From a checkpoint of a small transformer trained on Wikipedia.
Size: MLP 512 SwiGLU, vocabulary 5675, 4.26M parameters.
Each number is 500 + 40 x the weight over the matrix's rms, rounded and kept within 0 to 999. Layers, rows and columns count from 0. Numbers have three digits each.

# k: layer 5 attention key, 128x192, rms 0.0994, rows 77-127, columns 48-95
# q: layer 5 attention query, 128x192, rms 0.0921, rows 78-127, columns 48-95
# v: layer 5 attention value, 128x192, rms 0.154, rows 64-73, columns 48-95
# o: layer 5 attention output (transposed), 128x192, rms 0.167, rows 64-72, columns 48-95
k77:524390511471511428517527508484533610525510663525436464499605399463474624498541579460460493547563501526526498446526505484447489508470497554506500
q78:470529547416516466481559517520481513547558556530547457481490470440520487440628468484510479473480451372433556461506504463531511576464604439474487
k78:510416519447509560502519529565536507536531597480546496515506502480460516409504484502484497515538549473495497493493535502391605496488513483442504
q79:494507565554521451448492497435444490531630568525446430456515404530578500477575530424471440498605555562460475504514490417437497493443553518527508
k79:548497456552481492456525517479528505487501548477478511516558519554551526469531438461520454500500523478526506504568495489359474496493590479452488
q80:541525486518536484455517522515519480478508507513467510483484477536514491495491498541524535508492499495500510499495510493513479512495480510509461
k80:473512488518513506497485506475493531496496477508507495505516497517479501493490498486493500494511492502505499480489517485490493502484508514491503
q81:491514492493455508484516474472471500505494482527507488489481507484517527513515508502504499512497511509479501510489500484505519523509494496497516
k81:489519474509525491519474501481507492492521527493530500506526481474504513465495504500498488503492483510479487444482513501500521503494501514479513
q82:522552514502505501480505482482481523522508466524519520512506525494501494502520529498485523495512501477477519472492505468508493471523494484507501
k82:505502501508474500523514475500501481511484489502474505493496509498528469522492509505511511508498492515504522509515485506532494496496508526517494
q83:504491520469464504535555464504478526516501491466528508506510526469507518534480470483486522501500468493492481494484489490486506473499491471531544
k83:483484487498518525503499503505515462509488525483495490490506501490497537450509512486512518503498481500504495462525483492482499499493461530495498
q84:475527504499487504494480484516489495477487471502528521472502525508527486535525513522501494533525500481508520493448503489487535497509453516535477
k84:510466496510489503499535491449517492493490516494515466521484501445465533438498457479539522471444509494502516459526507481498526516518467511512528
q85:510521491472502533538502475518450533500478461483538507508524531462504459540491489493496509489501519487495485492479490474512500521474480492545502
k85:507495495464496478480504534486517521471476531505524491506487473491480564438512467471534481461449505501513495495504487489481523515512482509501506
q86:488497500532499459470504502495564466495511500521485491500477494531513458489529509535540543519473499512524509502501477443519516521517507481476435
k86:477451466493466467476551509502509474499498537486500504527458513488502503476485470481540520504522469498525508503540490473474515531501534456522467
q87:501484510492548516549439505525439506500539556501469474493507491449504469550480503552529507419503504481553472469441493530477467489449480471534508
k87:489465463484441493474465525539515503503447484521540518534487465499509528462537493484539550447498473495526485545519470498485517499528476479538520
q88:491501497566521511508492514530527503535461500478501520536536465486506516532479475476446524472560512487517464527477556469545478499490493449480547
k88:461539494405473496531433524524546541531498437578478506511583486489522478538455545583434546518513537543513512577497538550521420455491573433450529
q89:483463511612521483498437511508469527383471410530472524464505517503497457544454521509457371501549534571471506515516476489485534446504562470543493
k89:530530494599539504501447576479501513532519394525457478522476489481490390505479490486517501473485494508530486573525506508504519438447482457589526
q90:496442514528534565536418486537472485560566577518468499431471558502556499587478518475493405471522578410603483502545457466473457480520578501511511
k90:527458463535412571444403526513497534535487678517468448458491519515507473547467526445382549499502456478474534405507492453427555521599599479551504
q91:478523499554523445468594456433482497518505577502479536485424538432542466508550515509447468555537475440582409517542401599472552418432495532474400
k91:497467490504487511491511496502487549547486489562445529455495578418496490393482429402472484484469502442466532595501497526528441464417511557528500
q92:483515517536505534514467496532527505483449560514476513473508490525596491492455512483463506550447460463516356490460669520479542456509463478469548
k92:430593503542374458496481504548499504523514619539424463598451507553440504507486501520520456457477508465471519443469497466562493464545578474557488
q93:498536563466501527448495519505526491474507464522491440566523552487503482522573555473491605387556566419520549480615415463484468458550530521463571
k93:551539486411548550598455550545483518572517360357423565507453535499529509464542534517615507629596425492533516546552524536405533476458480451488525
q94:497485485521540396485568504505486531611439533557523457489483544479474522535376481498539558504540522548417409515585554499524506565470501524506537
k94:519541495474564562509534502492476499503532541483492474506433445536461454510444487495462381547455615457509488437536476543485520481454536564459499
q95:521501541622467440600473552530543458583344507492493467457591470537447441565487514472497473440567533427449654444442482532436430549443451485450490
k95:573576505616500459498530584482430426430476575542518518524552589549525478569479419467470465598473483458380477408459491542451469491417440526470457
q96:485448287574503571497493482564526508481407488583475528452445468498461522487494466605457408540486571425508648462600489431493515561461547536501450
k96:580489461557477509426459479449526538463431427455517501521505522495465697506503444526557379395438452477464434485509561521477517509419563498451500
q97:486523546495463545551499489461519527627468506453560475522434472511476469529466481492463440465462453457498436450495400526553463360484467487475592
k97:464528519503443488529528547569483533453493475514490470522469548548525507518581439565421450550513449528547474465582494504568514532515499487596514
q98:502511379470477433465507531602525534400404505527417445488490514510515497596512457476503510505457611593456549454472384490499430541487529470511493
k98:536502483425496463543394515544621490580469589475505473446545490519523520613473468512630522462520530529478475469510573470496442492432478494487461
q99:534476386466510544542505526517462523530465520509542517471435445531548475462524496453550570575625539445480434540480375590465596487423536498522528
k99:481404497489590480411468524579474523518500523523547450465442530466468385467510501553514474488492540510522482526566545555442540476530432542446531
q100:530459517544470334513454478553473509443531502425547531552523470486598509456571500444571428492452524532467453533513447539520405547495439501480510
k100:535419471553490495472482524485425496605414408442540463450549535596520534529534543540519553546399429566509514634489420471547469505469523485575414
q101:485473516480544504518464507506483494506480577489522532564488459481475481449307435462481394474498508564484527455500454515493539444466460498539485
k101:530558498445551509552481483532392449436579664496564452517524549485541449450447527529476515501522488486525514445468472468505520465470426546475536
q102:523492543490572506461521530564444508577596546481504466452564573551426536571505541521489385441519512464501616535526498534506579552522513523534484
k102:399464507520517486480516556547529482545466454480485545496506513540519618484513624560481514536561507451510481480441495496542511463550591519437464
q103:558545469574458484513534509466537483566582461447527451509462422485516532441472490476466517434453489622548534455457399565560455527486607438520445
k103:462471494417523532478492436475438456483458536503537544561508477518453451445471534610457492533541523524508490400539568486492437498466607456471545
q104:500509398497538444529596525626467527540523574534519525415556537551504509517540552612445418512499563464510447517483630427512489605531511489531549
k104:471517420589461503469533502523512568469467558421529502573558441452492604408488439430517460493471541513522477572564462497461598528611467387503413
q105:478540591544515583474521513597536512410486542477542527504532445519508477493471484562513519500432554487492676564474465497447549472472498546506471
k105:468503458616454413534473481571537416567504368561547431550461538595522502552488420529537524472538521462459466495496528533500530455605522485475525
q106:539462484511480453532460560476493493431598591424484450480504482501548515479352560440569514520419515519554560447558577420531444498461443518452569
k106:537514476501522563560502442516462496526434599475487539539465542499525467416447590529505496541482510541642463502520467477638500503435549506492406
q107:468557588422461601507536544401457516512454588435490604481510520411522457568487495422487504437506550452431569493437553607464564627505445539473558
k107:551496488583509511523576548462418475447533544495455446444593549580532507507507480544515490586406466516557482466498460512544582561559519641438562
q108:468498499609461591482587486494455520445498535508445488487504451443478435474550512433479500533508541484453352482600528510513505365460529458490524
k108:437448488462518535536489524550531491538522508544444555486525481556526537459539432538466459452532510473517528548555469579548522422452577477468517
q109:500495466546425539543494504432487485421545550528478547467460509530532497524382499498523417466458529440499507469448532465569517536558427518500437
k109:495567523552475585508467591621422534555560445515538468471577529455473514487466475488502529509511498505518461520478505534608577510501532595493546
q110:510526396430499420499539502548512520476504539518515475492493513440541535592537515448498526444475448526506536502430598355459473523511515489534503
k110:593640473511516528492443402515508555567488440529517552502522556577442595614523571480521522471475505511514463482553480563494547499439566500512521
q111:513484507516522605476470521654470469473357453521549565470478446462515538485470509538528519527490433603502511513495457496503563456486521537516537
k111:466488532422570493524457543476399445473487529402596447523458495581437540496457474400543515459510605409516510545518550512579507507463444491456422
q112:521516523489520424484527475556468479471515555559437467469563405520557503508430452501535656508527504405485530504509557436392519477490491472542451
k112:678452482418500497571547524480436576528484541568414555506522476541483432524449465504526476428588480568540488489515410554449493485426495559404436
q113:482533537487463498492481476459542475523532468454489475552547545437435512506478501538517504442475539453535495464461598541538478498514507515468508
k113:539421563540450516522508442557514553415473472460495491457573435511508559585547514473420497537486503558453518460408491484530496536567535505509479
q114:486495496453531544444528509478488552551485467570457482492515648507591543522421484499505525446566505484490541472413313348563593399481479506504505
k114:460575474467613475519463486495427598493494499499511524520514410564483520517487508481456500645551499484483478503459571460498519536439475564510607
q115:496478497482532602503510479508460486520507436429482523473481563523459531509505490497508532526539381558519564489641649467478457513529489501496552
k115:495569525449395405567528496535539494480455327497530492507470449482517514502521517448445517525548563524489499378497419502529596479529563537451539
q116:501464578568536457571447540529525489516450427487582481554508608490484457525492499543490500440484485615484613490462535589505460339522591444522571
k116:504568511475672463413470475521540532492532338505510534449480451505480490551487511364451520540442551518546470497403534477487456500479544566510509
q117:463532489511533471536615513640592468556508418447519521473550495534487492499425509552457534533575435451459527500517562458469410602578437444477464
k117:487507505421419488474557447465447547547482397542511456484536488511513410493454610490453538453505554471535520424509483550496444505576409303448470
q118:519505473454449600485377554599456494491528520492492497583435505532468481478528541496472617508426564526425544463560511497460435487506464485483607
k118:458509466561343511494405483498470476455557486572543538523433459590535443420505515518535493475464530479343498557522514459489453524430403480522497
q119:456520534485479485425435453386461556472332460438536529472526536487449501405409473502535444601569507481520420517540496415516428459465515461487454
k119:508495485509572456530459499536373535472492476411491465492500515547502604470482413551568498504520457433575549538481496542554475506437629445527546
q120:497485507520548416485487497472531520535501529571498461482546505525568463457456572469513477514428535495575598540585440413529410543488430499468585
k120:557505525485480564428469557560454590503450520490488494551509452476503449425496546409567427524502404527542471524482538509450494530483436461514483
q121:477535574491464492453525500479547516432578519455494491529481514573495507471362482533517449533493485481498369527551469568505410559489467526509445
k121:487505492493450513518421468479469512508491527498481504468463478459532460481474394525533463504424517507507540560533482517547460541574536572379503
q122:561455505496509536541496555600541494414485463532516502454496552505439486494337526515472476462535454575471309487524362420528529491465513471525430
k122:491483473462400528459485463529471444546478420564538518481586403433530538532452517458548465489510563451469505504527443534526488488359509299421450
q123:500521562475450468491545494505483556538326546441485564486495501534515488461605476413493552553488478451478448556555546489530478544482494473541493
k123:536589505571475548522511583557510521435510495535453490455455453511501583381544443509483519428525610467552496572535442469537463524531488478440539
q124:519476514459539518580560469595531486488610515417497515446457459527492503517593547490512401539494449393535709448467538461555527378516487467467472
k124:604524499496554547419513487493610535461501546492608572461517551700476447528509509448475538486528449527510501449511453539379546477527426545541472
q125:498492586550515422452519470546477468548509485475503564573615534503523482446507436513519463517362472394509386524421566435432448536503492446505479
k125:456495553605485475534476465465436555542520545484422541417530489492433522422512490512522453500468514486413531545383396472466504482539570444466481
q126:495456457429492461564415538649502491429573459450511458481500525508517505471488519562561487525499545530489515506530427517541591475456461482428484
k126:454528501476476558543483424532596390520497500490515565514501473370464405425499439445596530561500476482461516476498503492524555499544538632581507
q127:477539458394554468498637465574454521486488453431454588466513398513585432509547505543474538484541518522542421475530561639526517410555460521489506
k127:539514477405517505431609545550496543500510401562457400523488553564449495422507494417460510450423539406559476530468496436590513468511501579504512
v64:600412473512481535559518470450548497454475456434463464567521425477475453565581445532537487525502544451528589450463498452488427472416447585475501
o64:566448465519511517539524448451534498467464451423442509561537425511475432558610437536550520493489530432530573448462486472520412469436445533496502
v65:586545582461517499473529625462497453512499463538515525570592491524537463430547476515510513440492472454510490526483462539500533543571529518542533
o65:582534573487506517482521591464481447522489427546526514572575492511519449446545477489503524480475482428500500516474460530475497526526542503539511
v66:582463456455512478573431499492462574463498477516420547459499523509459509531454483528514449483466541414571553498522524521452541501432484501555494
o66:562464447470526451563429503507450573458504444541435531456489545513443494512443490538487444483482552437561563486514506502477492517425488504525494
v67:554484498499447502444502520505537544473415531472540565642430536489464479571479437516473499473490466563492413489490461513516467515489505469441530
o67:547450531489452504465529542494529576479409532466516553596443525461431461559462446501486525471468461553481403453488436543541499541483515477484501
v68:554474464476467587554562508516505456478503550561473507445509539486451545553439541474547421578458462501483463520432539536460494426472449575453467
o68:538491462503463581528572498505479459477494535558443485464513538509474524569414522469534406557455495475469456512438567539451487420483451576439449
v69:541507507502495476481566509570472469521523569437491568583410511536465533474576454475544488537507464457503472465538415494469430488447544463485519
o69:530499526480473493494531497556482501500534573415494576550425501528453523475570471449527491536505487453508480484544434484454442483433543441507502
v70:461506453499451528556444552475582515603513505569428451551516602540532535449513480479502482511495520462559498459531491546584527457494544469536473
o70:447532460526473534560440541501572506600525438550427468543519606501534520457500496445513490534486493431550491464515456530568502445529529484553484
v71:474495479509512564497531479464396514478480513584480514518445519450379473519478483412580475542534510498437549567443536520499525484518499467493514
o71:467523468526553556526541524480397492481418572568518488535453527518402541537475483421579484542522499519496522554464550533538499463498502446490520
v72:506486424514420450477496587472472527487461461491464485558523470450493482530505529371535533502455459528480486437497545562514523400511515484517445
o72:518475426501432463464467566501476533488453445498466509548518460482515490529502493387529512509470496523488487417473531573469506385533468478514483
v73:545473599462449521420501515514519543508483489468458507535508604512422493487523519552501452454500558489478526560424470491555525442456551466525505